Part of a small language model's weights.
Size: 8 layers, width 768, vocabulary 45647, 127M parameters.
Each number is 50 + 12 x the weight over its row's rms, rounded and kept within 0 to 99. Layers, rows and columns count from 0. The size before them is the row's rms in percent of the matrix's.

# layer 2 attention key, 768x768, rms 0.0866, rows 169-191, columns 128-255
108:63 56 59 24 39 45 45 52 64 51 44 49 48 47 53 45 57 73 42 55 52 75 32 66 63 51 30 51 38 46 29 52 51 47 29 38 48 17 46 52 39 47 70 58 48 47 67 43 69 46 71 46 71 36 44 28 58 39 14 15 37 75 50 32 68 50 50 58 47 62 46 53 51 57 58 63 44 31 57 73 69 50 32 44 51 50 28 39 72 37 74 35 41 73 69 49 50 60 44 54 47 50 53 43 58 65 46 58 50 55 42 58 49 47 67 39 69 38 24 53 58 50 47 71 44 71 40 71
106:47 60 46 35 68 56 46 67 39 51 34 22 62 44 60 45 61 58 70 47 61 49 41 54 50 80 42 56 49 52 33 38 52 58 36 47 33 61 44 63 43 57 53 44 60 50 40 42 58 56 43 61 60 41 37 50 50 39 28 65 55 58 47 48 44 55 35 45 29 35 37 74 25 53 29 51 69 44 58 45 43 52 68 42 42 42 36 59 49 60 69 54 44 13 65 60 32 46 59 49 50 50 43 62 70 68 51 61 53 52 52 53 55 37 30 48 32 60 65 54 46 66 65 42 37 61 62 68
108:35 49 53 39 68 40 44 38 47 48 46 46 44 20 35 49 34 41 49 50 58 44 49 55 39 28 54 65 59 38 34 44 24 50 68 44 49 44 56 76 72 75 34 61 67 39 50 58 47 42 45 40 47 46 34 45 53 51 42 86 65 21 60 40 43 60 68 21 47 49 56 65 57 57 38 59 38 39 59 68 51 40 44 20 50 49 47 53 46 27 40 26 33 60 66 46 49 38 42 61 56 44 28 31 71 40 50 50 48 21 44 56 54 45 55 49 58 65 42 26 50 40 49 45 47 49 39 49
107:48 49 65 35 50 66 45 42 27 40 54 49 55 39 43 50 54 67 61 57 43 53 47 45 49 66 52 50 71 54 44 32 43 59 58 51 47 42 75 32 30 53 46 56 47 46 65 52 13 74 49 50 42 60 60 48 40 53 53 39 54 37 52 57 35 47 55 57 39 52 29 70 54 66 51 35 56 40 46 50 58 48 44 39 28 72 51 28 30 58 85 65 52 50 55 52 53 41 48 40 30 72 48 58 55 61 44 55 35 71 53 51 41 72 49 59 39 43 52 42 41 41 37 48 42 51 54 39
105:63 60 58 52 48 40 58 31 43 48 41 53 61 35 67 52 54 41 51 49 69 67 50 45 43 58 62 53 54 35 62 29 17 43 50 56 56 47 57 60 22 46 37 28 58 57 62 36 51 53 43 60 57 55 25 54 60 27 65 49 59 58 70 38 41 47 62 48 45 36 32 29 53 41 59 40 59 36 42 66 54 52 47 59 66 56 34 47 74 15 66 82 72 53 48 47 62 66 29 53 62 50 44 45 49 58 56 49 46 41 62 43 33 57 54 42 45 41 44 63 81 31 43 39 52 52 71 53
105:55 53 36 46 53 63 40 37 28 57 47 55 50 38 37 57 55 39 50 34 60 60 36 49 50 48 63 48 61 63 59 39 51 62 45 42 67 60 62 16 50 66 55 55 11 45 45 54 57 67 35 56 55 42 32 47 29 54 39 39 70 58 57 64 64 54 31 42 55 10 23 59 71 34 54 61 47 29 50 27 59 52 54 56 43 54 55 32 27 62 34 45 58 33 56 66 54 53 48 51 31 47 23 43 48 45 30 45 44 53 66 50 60 60 23 58 49 38 46 48 56 50 62 60 79 60 74 36
107:85 62 49 50 60 50 57 55 64 59 56 58 49 45 38 33 48 54 36 44 46 28 58 49 72 38 48 28 48 77 41 68 68 46 42 51 81 55 76 37 41 40 39 29 69 38 47 49 69 71 58 60 51 45 65 43 60 43 39 38 54 44 60 58 39 35 50 45 51 71 36 40 62 54 39 55 61 70 59 51 35 46 56 32 65 45 50 61 59 54 40 91 50 81 68 37 56 71 49 44 36 57 44 49 48 48 33 35 53 50 29 61 57 61 79 38 45 35 54 44 51 43 68 51 64 64 24 62
107:53 37 32 59 41 43 36 58 43 66 57 56 50 54 58 54 59 70 53 64 39 39 45 49 35 54 36 46 51 56 38 52 45 61 37 51 42 74 57 51 53 61 57 59 43 36 65 44 65 54 45 34 43 43 44 35 29 42 39 60 41 55 46 57 63 50 65 26 51 52 50 69 64 62 47 47 56 41 44 52 43 51 74 53 47 55 52 43 40 43 56 29 74 29 33 53 34 57 66 32 47 54 47 46 60 49 56 54 61 72 57 50 41 16 41 62 50 43 45 32 48 45 34 45 54 34 43 57
107:49 47 50 52 33 45 43 29 28 73 52 65 61 41 50 40 71 71 57 37 47 49 41 44 42 50 66 38 52 31 44 41 43 33 49 41 24 50 30 72 40 57 64 32 59 54 49 52 64 18 62 38 54 45 44 45 43 47 49 47 40 48 66 55 52 23 48 36 35 56 67 52 67 32 58 39 56 47 71 58 46 49 57 40 50 47 48 37 69 41 63 37 43 42 31 66 46 40 51 47 58 50 50 54 64 34 56 66 53 58 47 72 56 33 53 55 50 76 58 54 62 40 58 43 46 54 30 47
105:57 53 61 62 58 46 51 55 44 42 71 49 42 33 50 52 58 62 33 51 42 69 49 70 67 33 27 80 36 70 30 49 52 59 61 42 31 52 47 39 53 47 34 67 57 59 67 53 46 56 34 55 30 60 42 60 36 59 40 57 45 66 35 43 59 54 48 38 55 46 47 55 57 52 31 53 33 52 59 35 69 63 48 64 47 61 56 37 56 41 58 51 54 33 54 48 48 63 55 22 70 36 53 67 64 54 61 73 63 33 44 68 47 66 69 47 53 74 50 50 69 55 20 54 51 38 59 46
109:65 57 38 56 63 51 25 27 68 48 46 27 55 62 61 54 59 36 49 56 48 49 54 68 48 43 53 49 57 61 54 31 37 36 59 61 69 47 47 43 66 54 53 39 56 47 57 50 63 53 57 40 60 36 44 71 43 37 51 33 34 52 56 39 65 38 77 49 19 38 50 56 59 49 61 63 41 54 36 63 48 50 47 44 24 59 69 32 40 50 44 40 45 40 45 25 42 59 24 47 65 46 36 67 34 40 40 69 47 45 56 42 60 66 46 45 56 40 78 53 30 48 43 50 42 57 58 65
108:31 39 51 26 57 51 52 60 25 75 49 42 54 51 45 27 53 28 61 61 40 78 53 49 48 59 49 51 58 49 55 56 67 43 59 44 50 44 40 53 50 27 39 45 49 44 53 45 33 51 49 46 39 73 49 51 51 45 41 55 59 51 54 37 70 45 57 53 41 40 46 37 34 69 52 46 54 59 33 35 84 48 40 67 36 47 82 47 28 38 50 47 36 78 43 67 21 65 66 40 49 54 49 58 33 34 31 45 68 45 37 44 40 78 64 64 27 49 54 24 48 62 47 38 56 63 43 56
109:42 66 42 30 62 52 33 47 62 51 34 31 63 58 69 67 45 43 59 49 35 54 61 62 62 37 58 63 55 59 54 38 52 48 39 53 44 55 71 58 42 56 40 47 41 42 60 48 51 45 74 34 45 43 51 33 71 49 39 67 44 39 63 63 61 53 58 37 54 70 79 47 55 48 46 32 72 67 44 35 48 58 26 52 47 66 22 55 58 11 57 43 44 46 34 62 55 37 37 45 40 34 44 45 66 55 39 40 55 63 38 45 38 63 40 52 57 22 52 54 52 40 47 45 41 47 56 37
107:30 47 45 63 40 51 50 60 73 75 44 59 39 38 42 52 60 50 47 51 25 30 50 63 67 64 49 45 58 60 56 48 54 53 69 69 63 47 51 32 64 54 62 52 56 58 33 47 28 43 53 38 43 54 35 84 38 51 53 52 63 46 44 43 66 64 52 59 40 50 44 32 61 38 48 59 53 82 41 46 38 40 28 52 61 47 48 66 55 35 56 68 39 33 52 73 39 44 60 48 53 63 50 43 43 34 57 48 51 54 47 64 57 52 62 41 46 44 46 33 48 68 48 39 58 44 54 55
106:70 50 48 52 33 47 33 72 51 43 59 43 45 61 61 60 48 59 56 39 28 63 43 56 36 47 26 50 59 44 48 49 56 50 51 62 33 35 33 60 67 47 47 63 59 60 41 56 38 50 22 54 52 33 43 72 50 60 28 67 43 59 40 74 53 23 64 41 44 49 42 38 37 35 44 46 56 60 47 50 42 64 43 45 62 58 62 44 69 36 55 59 55 76 46 53 33 64 51 53 46 62 45 52 53 53 49 43 37 07 36 52 58 55 72 59 60 36 56 54 53 45 41 66 58 53 50 63
107:71 42 55 60 52 58 37 37 45 57 52 74 54 35 50 54 45 31 30 47 59 41 60 51 58 54 46 42 66 44 54 64 63 45 49 47 46 60 46 54 58 43 26 76 47 44 73 56 68 40 39 39 38 50 43 41 36 38 31 44 65 58 46 50 57 49 60 50 63 60 55 51 46 36 64 47 67 33 39 57 55 49 37 42 56 46 66 39 42 48 40 59 29 56 38 61 57 37 53 21 45 59 70 48 42 56 59 37 75 49 64 67 28 66 51 48 48 42 67 41 43 49 72 54 56 36 44 59
109:30 52 50 32 49 53 32 49 62 54 57 52 42 44 37 43 40 46 64 23 50 41 54 55 48 53 69 58 51 36 55 56 58 46 50 54 49 61 65 65 48 70 49 33 67 61 44 25 52 36 62 41 40 64 44 35 51 55 52 57 54 61 60 45 32 64 49 33 52 53 45 26 64 51 44 36 45 52 53 46 53 67 64 68 62 31 44 45 60 59 43 57 41 31 39 41 31 44 56 68 52 32 60 44 44 37 35 56 55 53 40 48 64 53 44 39 35 63 62 47 51 54 52 56 35 30 68 44
105:51 47 61 45 50 46 51 44 47 28 39 75 68 40 53 42 40 61 50 53 70 66 47 48 53 72 51 50 40 46 70 59 42 39 52 43 38 31 65 52 56 52 60 57 53 19 58 60 42 44 26 53 33 42 41 55 54 42 38 62 50 33 44 25 30 63 53 52 62 63 45 51 57 31 73 43 53 49 42 47 62 49 70 49 33 55 41 59 53 53 51 54 38 76 33 26 68 49 08 51 36 60 48 41 44 62 36 48 57 58 53 63 60 36 22 62 48 59 46 34 57 64 36 41 66 26 35 66
111:49 67 43 50 65 52 44 43 36 32 33 42 55 58 48 65 38 20 71 47 52 57 52 50 25 56 40 59 45 58 49 61 55 37 27 55 46 11 36 40 47 47 42 59 67 52 39 50 60 70 33 76 73 49 43 57 73 55 62 53 59 49 27 74 35 45 66 53 74 36 42 54 62 36 50 59 70 47 66 37 47 47 47 48 55 45 44 59 55 55 68 45 58 56 37 51 44 50 29 70 39 67 59 50 47 41 47 45 59 55 58 35 61 53 53 57 64 43 34 55 31 50 49 24 37 56 62 41
109:45 54 76 40 51 39 54 48 67 41 43 45 39 36 51 64 38 47 46 50 38 65 69 28 48 54 33 55 45 45 48 66 64 70 43 61 43 46 45 67 26 67 47 35 41 35 52 45 44 63 38 64 63 49 45 35 63 52 36 32 60 43 43 47 71 59 53 49 37 49 59 43 37 58 33 63 53 43 50 25 33 52 47 38 41 55 48 54 53 46 54 58 54 60 51 40 41 48 33 67 53 46 53 33 54 66 25 59 44 39 41 67 53 61 47 54 61 49 46 60 41 42 65 45 43 55 41 43
106:45 56 50 86 48 62 61 57 56 58 53 55 46 54 44 51 43 29 40 27 41 57 45 36 34 48 51 45 40 57 60 63 52 71 32 46 76 67 59 37 42 28 61 50 64 63 54 51 52 66 63 47 53 30 48 42 45 51 42 61 65 49 37 53 72 40 57 65 62 40 52 34 57 38 32 60 35 44 45 48 65 38 47 35 53 53 63 41 50 38 41 58 40 67 38 73 55 28 45 55 47 64 44 44 67 43 45 44 33 63 54 58 39 41 61 17 42 32 55 53 53 52 20 53 69 47 47 60
110:47 55 48 62 51 50 55 42 55 68 34 33 55 57 43 36 53 43 53 64 42 74 48 63 65 31 54 65 36 44 67 19 62 60 51 57 42 60 46 56 54 45 74 66 48 59 37 49 51 39 44 52 34 47 43 59 42 29 55 70 61 41 43 44 47 64 64 56 76 59 52 31 54 66 61 45 74 51 39 47 37 42 26 45 87 54 78 54 63 39 64 30 37 49 59 42 63 78 61 61 44 78 28 46 60 42 54 61 74 38 34 31 60 45 55 71 51 62 55 45 54 25 26 32 42 68 40 58
109:63 55 55 66 49 25 35 39 36 67 44 39 49 63 41 51 53 68 46 50 42 36 48 44 69 65 62 53 48 16 41 33 32 42 52 33 46 61 63 61 48 47 53 47 54 57 41 72 57 57 58 53 65 48 35 47 54 39 67 39 59 45 45 56 50 52 29 65 55 53 34 48 45 40 38 26 51 49 42 22 40 59 42 64 49 47 50 58 40 48 37 52 52 59 53 39 81 59 22 45 57 55 53 56 63 45 59 50 46 31 65 48 31 46 52 37 41 44 50 58 42 44 47 60 43 61 27 38
# layer 2 attention query, 768x768, rms 0.0879, rows 170-191, columns 128-255
107:48 56 55 46 50 53 65 36 38 43 63 60 34 35 44 65 48 26 37 63 56 69 43 47 48 31 50 54 41 37 41 19 62 46 38 65 70 55 52 18 68 62 63 47 36 30 67 64 72 43 53 50 51 52 43 62 55 56 38 36 45 25 51 59 58 55 56 42 44 47 48 67 64 33 66 63 54 53 79 55 33 72 52 38 50 41 87 41 34 56 49 73 45 55 42 23 54 65 41 45 52 37 34 66 42 41 64 29 52 52 56 54 45 45 59 45 44 41 42 48 57 58 43 46 71 50 20 56
106:57 47 65 66 51 49 43 51 46 53 49 41 53 55 74 40 69 33 40 47 42 36 47 35 61 62 52 51 73 45 57 49 55 55 42 69 34 64 58 61 41 44 70 70 43 41 32 62 55 67 28 45 55 45 61 44 54 49 40 31 57 28 62 53 23 43 51 54 58 62 58 39 56 67 47 59 34 55 78 37 47 57 71 55 48 27 60 56 57 30 55 43 27 69 67 34 51 50 57 45 42 44 47 75 11 50 52 49 34 64 62 68 51 41 56 49 64 32 62 63 46 56 55 36 39 39 53 57
102:40 40 59 36 48 53 39 54 74 33 33 62 60 46 46 55 45 47 41 44 45 52 48 59 44 59 52 57 44 57 61 67 44 48 53 38 55 39 38 40 80 49 31 67 76 35 45 53 28 59 49 34 58 61 57 46 59 35 41 52 65 35 47 37 66 44 53 23 78 36 80 39 61 50 42 49 50 47 60 70 53 64 51 59 67 34 65 49 64 74 51 36 53 50 51 19 59 45 57 36 45 38 57 57 52 55 62 36 67 52 28 61 70 72 78 53 67 46 54 46 56 58 58 39 38 58 49 62
107:25 23 63 52 30 41 49 61 48 52 56 45 44 53 39 40 64 64 55 63 42 65 49 54 51 27 32 56 58 54 57 72 63 53 37 21 73 50 52 46 54 29 22 58 38 25 47 43 21 46 70 40 07 51 48 30 61 34 31 66 33 52 55 58 51 55 65 48 48 46 56 42 50 72 59 51 55 45 63 44 49 38 45 51 37 53 59 57 65 57 56 46 54 53 37 62 25 37 60 46 55 44 47 40 44 65 56 41 30 56 38 58 32 51 45 51 40 45 55 53 53 47 26 82 63 61 43 56
102:45 59 66 45 49 57 67 61 69 59 59 56 40 54 66 59 56 56 64 54 11 56 48 32 60 61 33 53 55 22 49 51 25 68 39 43 77 51 59 30 48 47 58 42 49 44 56 45 56 56 42 43 56 58 57 57 42 44 79 38 35 57 55 34 39 62 43 47 63 39 43 38 27 57 43 65 58 61 47 35 48 42 61 47 40 62 43 54 64 63 48 46 60 55 42 55 62 42 38 53 65 51 66 45 31 49 63 43 54 50 69 51 58 39 66 39 41 56 54 38 48 62 39 47 40 49 32 53
104:38 60 58 67 47 57 41 29 48 60 49 22 49 34 46 55 45 42 46 40 80 54 40 50 27 64 53 52 51 66 61 38 59 43 56 52 48 53 34 48 42 50 43 41 55 37 47 54 48 66 23 40 70 48 42 58 66 61 54 33 56 49 54 53 64 55 49 47 65 46 57 43 42 36 34 48 63 50 55 52 58 55 36 54 55 51 64 21 64 42 72 58 40 31 36 44 51 69 27 63 77 47 53 55 71 60 61 64 39 30 60 47 55 65 40 61 37 67 53 30 70 30 46 63 50 32 55 49
105:46 61 60 47 35 43 49 50 55 43 65 57 41 42 50 44 49 35 57 56 57 37 40 42 32 53 69 45 59 58 45 55 57 40 42 45 65 38 38 76 47 42 54 56 50 46 62 68 70 69 56 70 60 39 82 71 46 44 62 40 50 47 57 45 56 61 32 68 59 65 35 49 45 64 53 71 54 33 46 37 72 74 45 40 62 63 49 50 53 68 31 60 80 50 35 49 44 51 36 37 52 49 53 54 52 35 34 54 47 36 48 42 47 68 58 32 27 47 61 61 35 58 35 50 49 70 43 60
106:38 59 62 44 37 17 47 61 58 46 61 39 46 41 37 49 48 34 56 42 65 61 53 46 46 65 38 62 43 42 54 71 39 36 59 36 36 39 59 59 69 59 31 69 42 47 59 51 32 29 31 54 50 21 61 52 78 49 38 41 61 40 53 72 48 53 46 65 69 50 44 43 52 33 37 57 38 66 67 66 51 34 41 41 37 55 36 37 24 63 74 67 54 66 48 32 31 51 43 54 45 60 51 41 32 48 54 39 61 40 24 35 63 68 42 57 74 38 40 75 46 50 51 65 59 56 72 40
101:47 47 73 33 35 32 30 59 72 58 29 67 43 41 42 47 32 10 54 43 52 72 41 50 46 48 43 34 63 44 61 60 39 50 49 47 41 60 48 42 37 42 55 57 35 41 49 61 55 32 47 52 25 34 53 39 63 55 26 66 47 46 57 49 30 51 66 68 51 34 31 53 28 58 55 40 51 30 45 65 29 54 47 58 55 54 45 40 45 44 50 49 44 56 28 55 58 28 46 62 42 52 61 56 47 50 32 52 37 40 64 54 58 56 49 57 39 60 61 60 36 28 44 46 50 36 26 67
101:46 56 53 20 48 44 43 45 35 49 40 54 45 41 60 41 30 55 37 65 38 57 60 66 38 41 62 60 41 59 56 67 57 38 61 41 53 56 48 60 27 54 24 69 59 44 67 44 55 36 55 54 53 61 53 59 59 51 42 68 76 43 40 82 49 66 29 65 71 41 45 43 54 51 69 49 60 35 43 39 64 50 48 46 70 62 59 55 38 56 59 69 51 48 40 61 65 57 72 55 64 60 49 53 34 73 53 52 17 52 53 55 55 36 76 39 28 48 37 75 75 55 54 62 31 58 34 52
105:51 70 32 31 47 50 48 57 75 42 43 65 47 50 54 58 42 78 40 44 54 49 58 57 47 50 41 36 44 25 50 41 59 48 56 73 58 48 64 58 36 32 51 58 46 49 44 43 52 25 34 42 70 64 51 11 55 47 36 31 53 64 71 51 35 47 57 47 53 54 44 65 60 60 58 56 52 39 50 44 49 60 49 42 60 50 58 59 45 44 54 35 60 59 62 28 75 64 59 57 45 40 50 59 56 63 74 42 37 54 50 55 44 46 37 55 48 43 49 61 50 42 61 66 64 46 58 51
105:41 63 57 43 56 65 55 65 51 49 45 37 51 34 56 40 46 42 28 33 43 39 42 54 45 46 62 53 61 43 55 39 61 46 56 45 71 44 33 36 42 51 52 65 36 33 59 48 53 58 32 25 56 49 33 36 45 62 37 44 55 46 73 30 42 59 51 60 74 29 60 47 57 31 55 54 39 49 41 58 50 46 65 56 39 29 35 50 44 55 34 56 46 69 56 70 41 62 58 50 52 40 35 60 40 36 41 61 25 54 57 55 50 36 23 34 50 59 55 57 70 47 54 42 56 53 49 52
101:52 51 48 63 56 35 49 32 32 35 55 36 64 53 32 50 55 42 35 53 61 53 52 46 31 55 39 53 38 39 47 48 58 48 57 63 44 42 53 32 39 46 53 43 51 47 30 39 52 36 34 53 49 56 40 53 81 51 32 72 36 56 63 46 50 35 32 22 40 61 42 67 42 86 65 54 50 45 43 36 61 53 54 38 31 40 68 71 76 34 45 50 65 61 69 46 34 42 41 61 54 48 65 57 44 62 44 43 39 34 47 48 41 53 35 64 58 57 27 61 57 32 38 39 45 68 35 59
108:43 46 37 66 73 56 52 29 45 32 55 55 77 51 63 50 56 50 42 58 60 55 68 46 56 38 66 69 33 50 55 57 59 51 36 49 62 51 59 59 61 36 64 43 49 38 56 43 67 50 69 80 53 54 38 33 29 41 47 63 36 40 54 34 48 35 50 52 54 54 65 54 40 41 70 56 36 30 74 23 32 47 46 58 44 53 47 49 64 59 62 53 46 38 31 77 53 53 74 42 74 46 56 71 40 47 58 37 58 83 59 63 35 56 43 44 40 71 48 68 38 54 29 58 35 29 54 54
105:26 46 66 57 63 38 59 60 87 58 70 44 57 50 59 49 68 52 37 51 51 56 70 70 44 45 65 71 43 60 55 79 59 12 32 42 55 49 45 39 48 33 66 28 55 69 68 52 44 39 40 83 51 30 18 59 55 75 61 71 52 45 36 30 43 60 25 58 71 56 38 62 45 45 67 52 59 39 33 49 51 49 54 41 37 49 49 42 70 42 81 46 51 48 72 46 33 35 63 40 29 40 59 61 27 45 46 63 59 54 46 40 37 46 60 71 49 48 36 53 45 40 72 45 34 46 35 32
104:47 45 63 52 35 46 43 46 47 70 45 45 60 44 66 20 27 48 54 59 47 42 72 45 45 49 14 28 38 51 47 39 41 48 57 54 49 30 50 46 66 59 55 72 60 29 55 73 30 48 43 32 54 28 70 55 62 43 35 39 31 59 52 64 49 50 53 57 34 64 36 70 51 70 32 46 40 50 36 44 22 34 54 36 50 47 77 56 64 41 50 45 39 55 49 54 43 58 55 41 63 65 47 43 55 63 65 43 66 45 60 55 40 47 46 26 35 26 56 63 61 42 64 53 84 55 21 50
102:24 48 65 58 53 58 56 51 48 64 36 36 56 66 36 52 51 61 39 53 47 50 61 33 66 60 38 55 48 47 43 38 70 51 60 32 66 61 40 57 54 37 33 51 55 50 54 30 45 38 56 49 82 47 61 53 58 43 48 43 46 66 56 61 43 58 50 63 37 24 57 73 33 54 31 49 61 54 55 39 52 57 51 51 56 39 40 42 59 63 69 35 58 58 48 40 38 47 59 33 57 43 42 40 55 49 55 33 48 52 45 44 45 41 71 38 37 41 35 51 42 19 73 50 37 55 42 30
105:64 42 49 67 45 53 55 43 58 49 46 48 40 41 57 48 46 80 60 62 45 70 22 43 43 53 54 52 38 52 60 57 46 52 45 51 31 66 58 67 52 38 57 63 50 70 50 56 51 45 37 29 58 30 57 69 48 58 63 50 38 50 48 46 66 58 67 42 38 32 70 50 72 49 40 64 62 49 41 49 52 44 49 63 49 52 90 74 44 47 47 43 28 59 48 40 89 55 64 52 67 43 27 43 47 50 44 57 58 59 46 63 49 55 75 51 51 40 56 78 52 53 36 49 46 49 72 59
103:76 71 42 34 50 58 62 35 40 52 70 60 51 54 39 39 55 54 55 46 57 60 53 54 48 68 52 65 60 58 54 41 67 40 55 37 28 55 46 61 52 37 56 48 20 21 37 56 48 52 54 58 57 65 37 60 64 43 75 47 51 43 29 54 52 60 60 55 52 67 45 45 61 25 57 42 52 63 42 59 45 48 76 49 33 62 55 60 59 38 49 56 51 43 62 22 42 28 45 44 44 26 44 57 25 51 81 34 71 50 34 45 44 34 70 46 17 50 63 67 64 34 37 73 66 57 37 41
105:64 48 59 42 38 53 61 46 40 48 38 53 54 55 59 42 92 51 59 62 52 58 65 58 65 53 51 44 47 42 62 71 55 38 83 56 46 47 63 52 53 37 31 38 29 66 51 50 56 58 71 64 43 35 50 49 55 46 33 38 58 56 51 28 49 41 56 62 50 40 50 58 48 74 61 48 19 42 51 50 54 54 62 48 62 46 56 55 55 51 50 42 50 30 48 46 20 46 45 47 66 36 42 35 47 36 65 44 44 24 64 52 52 69 38 46 24 54 44 51 36 43 62 46 77 17 55 44
106:62 56 43 49 60 44 50 42 43 42 56 43 37 39 54 52 42 63 53 47 33 41 64 44 36 65 59 65 37 70 43 60 50 27 49 60 56 54 59 53 22 65 43 48 44 65 46 66 78 66 44 41 46 52 80 47 53 74 44 32 27 37 31 50 67 64 58 35 45 40 54 47 59 45 37 49 23 38 59 59 60 49 52 33 37 39 44 58 60 21 71 53 66 42 37 62 48 34 55 31 57 39 57 82 46 60 44 38 24 56 65 56 53 50 36 53 45 48 45 56 25 54 58 61 58 54 68 49
106:63 55 58 54 46 47 73 53 70 43 46 61 71 36 55 55 48 35 63 39 44 61 51 45 62 34 60 21 31 63 53 45 34 47 63 60 59 50 44 61 34 48 28 63 27 41 39 55 56 54 64 24 20 49 52 51 55 53 50 51 43 47 47 45 40 63 64 50 50 51 58 55 45 57 36 84 54 70 53 27 45 62 59 68 77 57 60 40 54 54 56 52 51 45 53 37 36 44 48 53 74 59 35 50 43 57 54 57 52 61 36 34 64 22 43 52 75 40 77 66 64 48 64 52 51 50 82 49
# layer 2 attention value, 768x768, rms 0.103, rows 128-132, columns 128-255
098:29 27 52 45 75 64 50 41 55 43 75 76 55 35 58 55 49 47 54 64 32 72 55 44 60 35 55 63 51 40 62 53 40 44 54 61 44 43 27 48 54 51 55 53 51 53 41 68 66 40 66 35 41 45 53 47 55 52 49 64 50 43 76 48 37 64 63 23 66 46 41 44 49 45 55 83 54 49 51 57 40 57 62 60 51 54 76 44 31 34 54 58 44 20 63 41 38 58 65 41 51 56 59 50 34 49 39 56 77 57 50 38 30 53 43 33 54 24 24 58 59 50 57 50 43 63 44 54
103:53 67 51 23 58 41 58 52 42 46 37 35 58 54 58 41 57 39 44 48 42 69 47 29 60 36 49 48 56 56 40 33 43 28 35 44 64 62 29 58 59 62 59 25 46 64 44 62 28 53 50 49 59 44 57 51 41 50 53 47 51 40 45 61 52 51 55 44 38 30 62 50 28 48 71 49 47 37 70 67 36 48 51 50 54 47 29 31 41 53 62 45 65 63 38 54 61 63 49 57 59 48 52 33 46 58 33 45 40 62 48 59 70 60 63 57 47 55 53 31 52 42 57 58 67 30 33 47
099:51 39 54 34 60 48 43 34 67 38 45 54 50 51 56 54 52 68 43 56 43 47 35 39 75 40 37 37 46 46 61 38 37 51 53 53 23 44 59 55 65 18 41 67 27 52 40 50 51 63 61 50 52 49 50 56 55 56 60 75 58 60 43 60 58 41 53 50 41 40 46 56 28 51 62 46 65 56 58 42 44 65 30 45 54 42 57 53 49 52 60 40 56 38 39 41 53 50 54 39 33 43 41 49 46 28 74 64 45 35 54 38 44 52 81 39 74 74 21 49 62 41 50 57 56 23 61 60
101:50 57 56 61 45 37 51 21 42 52 47 67 58 56 55 19 25 51 46 43 44 57 40 58 33 46 26 65 55 46 63 52 63 73 60 59 74 41 41 51 54 77 52 37 51 52 26 47 52 54 41 50 57 47 43 66 36 39 66 24 37 68 21 46 64 39 61 52 24 55 60 22 84 58 53 60 33 49 66 56 37 34 19 37 36 59 79 60 55 56 48 52 55 44 45 52 45 32 43 54 71 48 60 49 70 41 39 40 50 67 59 65 45 49 57 28 30 60 46 34 19 36 35 54 45 42 42 20
099:57 40 67 56 40 44 40 58 60 51 51 50 54 42 61 68 80 46 79 21 34 46 47 50 50 45 63 47 43 47 26 59 37 44 59 33 40 75 59 58 21 57 69 47 50 56 60 39 50 57 54 67 58 35 53 55 47 59 39 56 48 68 55 53 79 53 64 41 61 44 40 53 36 44 26 43 39 52 37 23 52 33 79 61 37 51 64 47 53 56 64 51 40 60 44 54 75 57 53 63 45 50 58 52 34 58 61 51 34 44 45 42 48 61 42 60 46 55 45 70 69 47 49 55 40 84 65 61
# layer 2 attention output (transposed), 768x768, rms 0.0723, rows 128-132, columns 128-255
099:40 37 61 62 85 39 54 49 52 38 53 48 57 58 36 45 38 66 43 44 61 43 44 41 56 33 52 44 68 58 51 41 82 59 57 55 73 64 34 74 66 70 59 48 56 48 42 57 63 39 75 53 61 44 35 46 41 47 73 57 53 59 55 24 56 39 56 53 54 81 45 75 52 57 50 65 47 70 43 52 55 27 62 59 69 72 55 65 51 41 58 56 54 45 66 54 60 71 61 47 41 51 82 40 47 65 28 33 41 41 64 36 71 36 66 65 56 46 32 32 53 53 51 50 40 57 48 70
104:37 65 74 28 21 56 65 47 46 30 62 38 60 44 52 38 38 54 37 50 57 65 48 34 57 61 32 73 37 45 56 47 59 58 37 43 49 59 65 54 56 62 49 45 40 46 50 64 61 52 42 56 37 47 55 72 66 49 46 49 50 39 58 50 54 40 68 42 38 33 48 63 36 57 57 43 46 68 54 58 46 57 59 39 49 17 27 28 56 45 45 39 43 29 51 36 30 51 50 40 78 64 42 57 65 53 58 39 54 49 58 54 47 36 51 38 68 51 49 55 63 50 50 64 50 39 55 69
099:79 50 58 48 69 43 59 32 52 59 32 39 41 47 31 38 41 36 32 40 36 64 13 27 61 70 33 54 51 49 59 37 41 65 53 29 43 54 38 50 56 61 29 27 58 30 45 57 88 59 71 48 68 55 49 59 43 51 40 60 44 60 42 64 44 56 58 49 52 53 48 46 29 49 62 80 52 49 54 44 20 64 36 77 56 75 44 39 53 50 40 44 59 63 47 52 60 48 50 28 69 54 57 49 71 27 12 52 58 43 44 52 54 46 62 38 41 50 34 49 60 73 73 31 51 63 48 44
100:43 57 60 44 38 46 55 57 46 41 54 54 44 56 57 34 48 34 38 38 51 59 52 49 63 45 62 63 38 60 54 70 55 43 48 35 59 44 51 27 53 46 61 48 63 55 61 34 41 34 49 65 75 36 35 61 48 54 65 20 54 64 51 74 70 44 69 37 63 58 63 45 61 63 53 56 52 49 58 45 51 49 37 37 38 44 56 46 32 62 61 61 52 41 44 50 55 54 27 44 60 59 56 62 74 66 40 52 36 71 65 65 40 86 42 45 51 43 69 45 45 52 50 64 53 65 55 50
101:48 48 55 21 37 51 49 54 44 43 60 39 59 60 50 55 53 41 57 46 51 45 63 48 50 69 55 66 37 39 59 52 54 43 70 30 62 41 58 39 36 54 17 61 30 40 49 60 58 44 40 52 77 58 58 61 40 38 26 58 54 53 19 51 59 28 48 73 45 45 41 36 61 55 45 36 24 80 47 34 54 66 59 45 54 72 50 54 51 37 71 65 51 58 67 38 29 32 71 47 64 57 45 34 46 44 38 74 65 56 82 49 48 60 71 51 46 40 25 59 56 54 43 64 58 60 75 45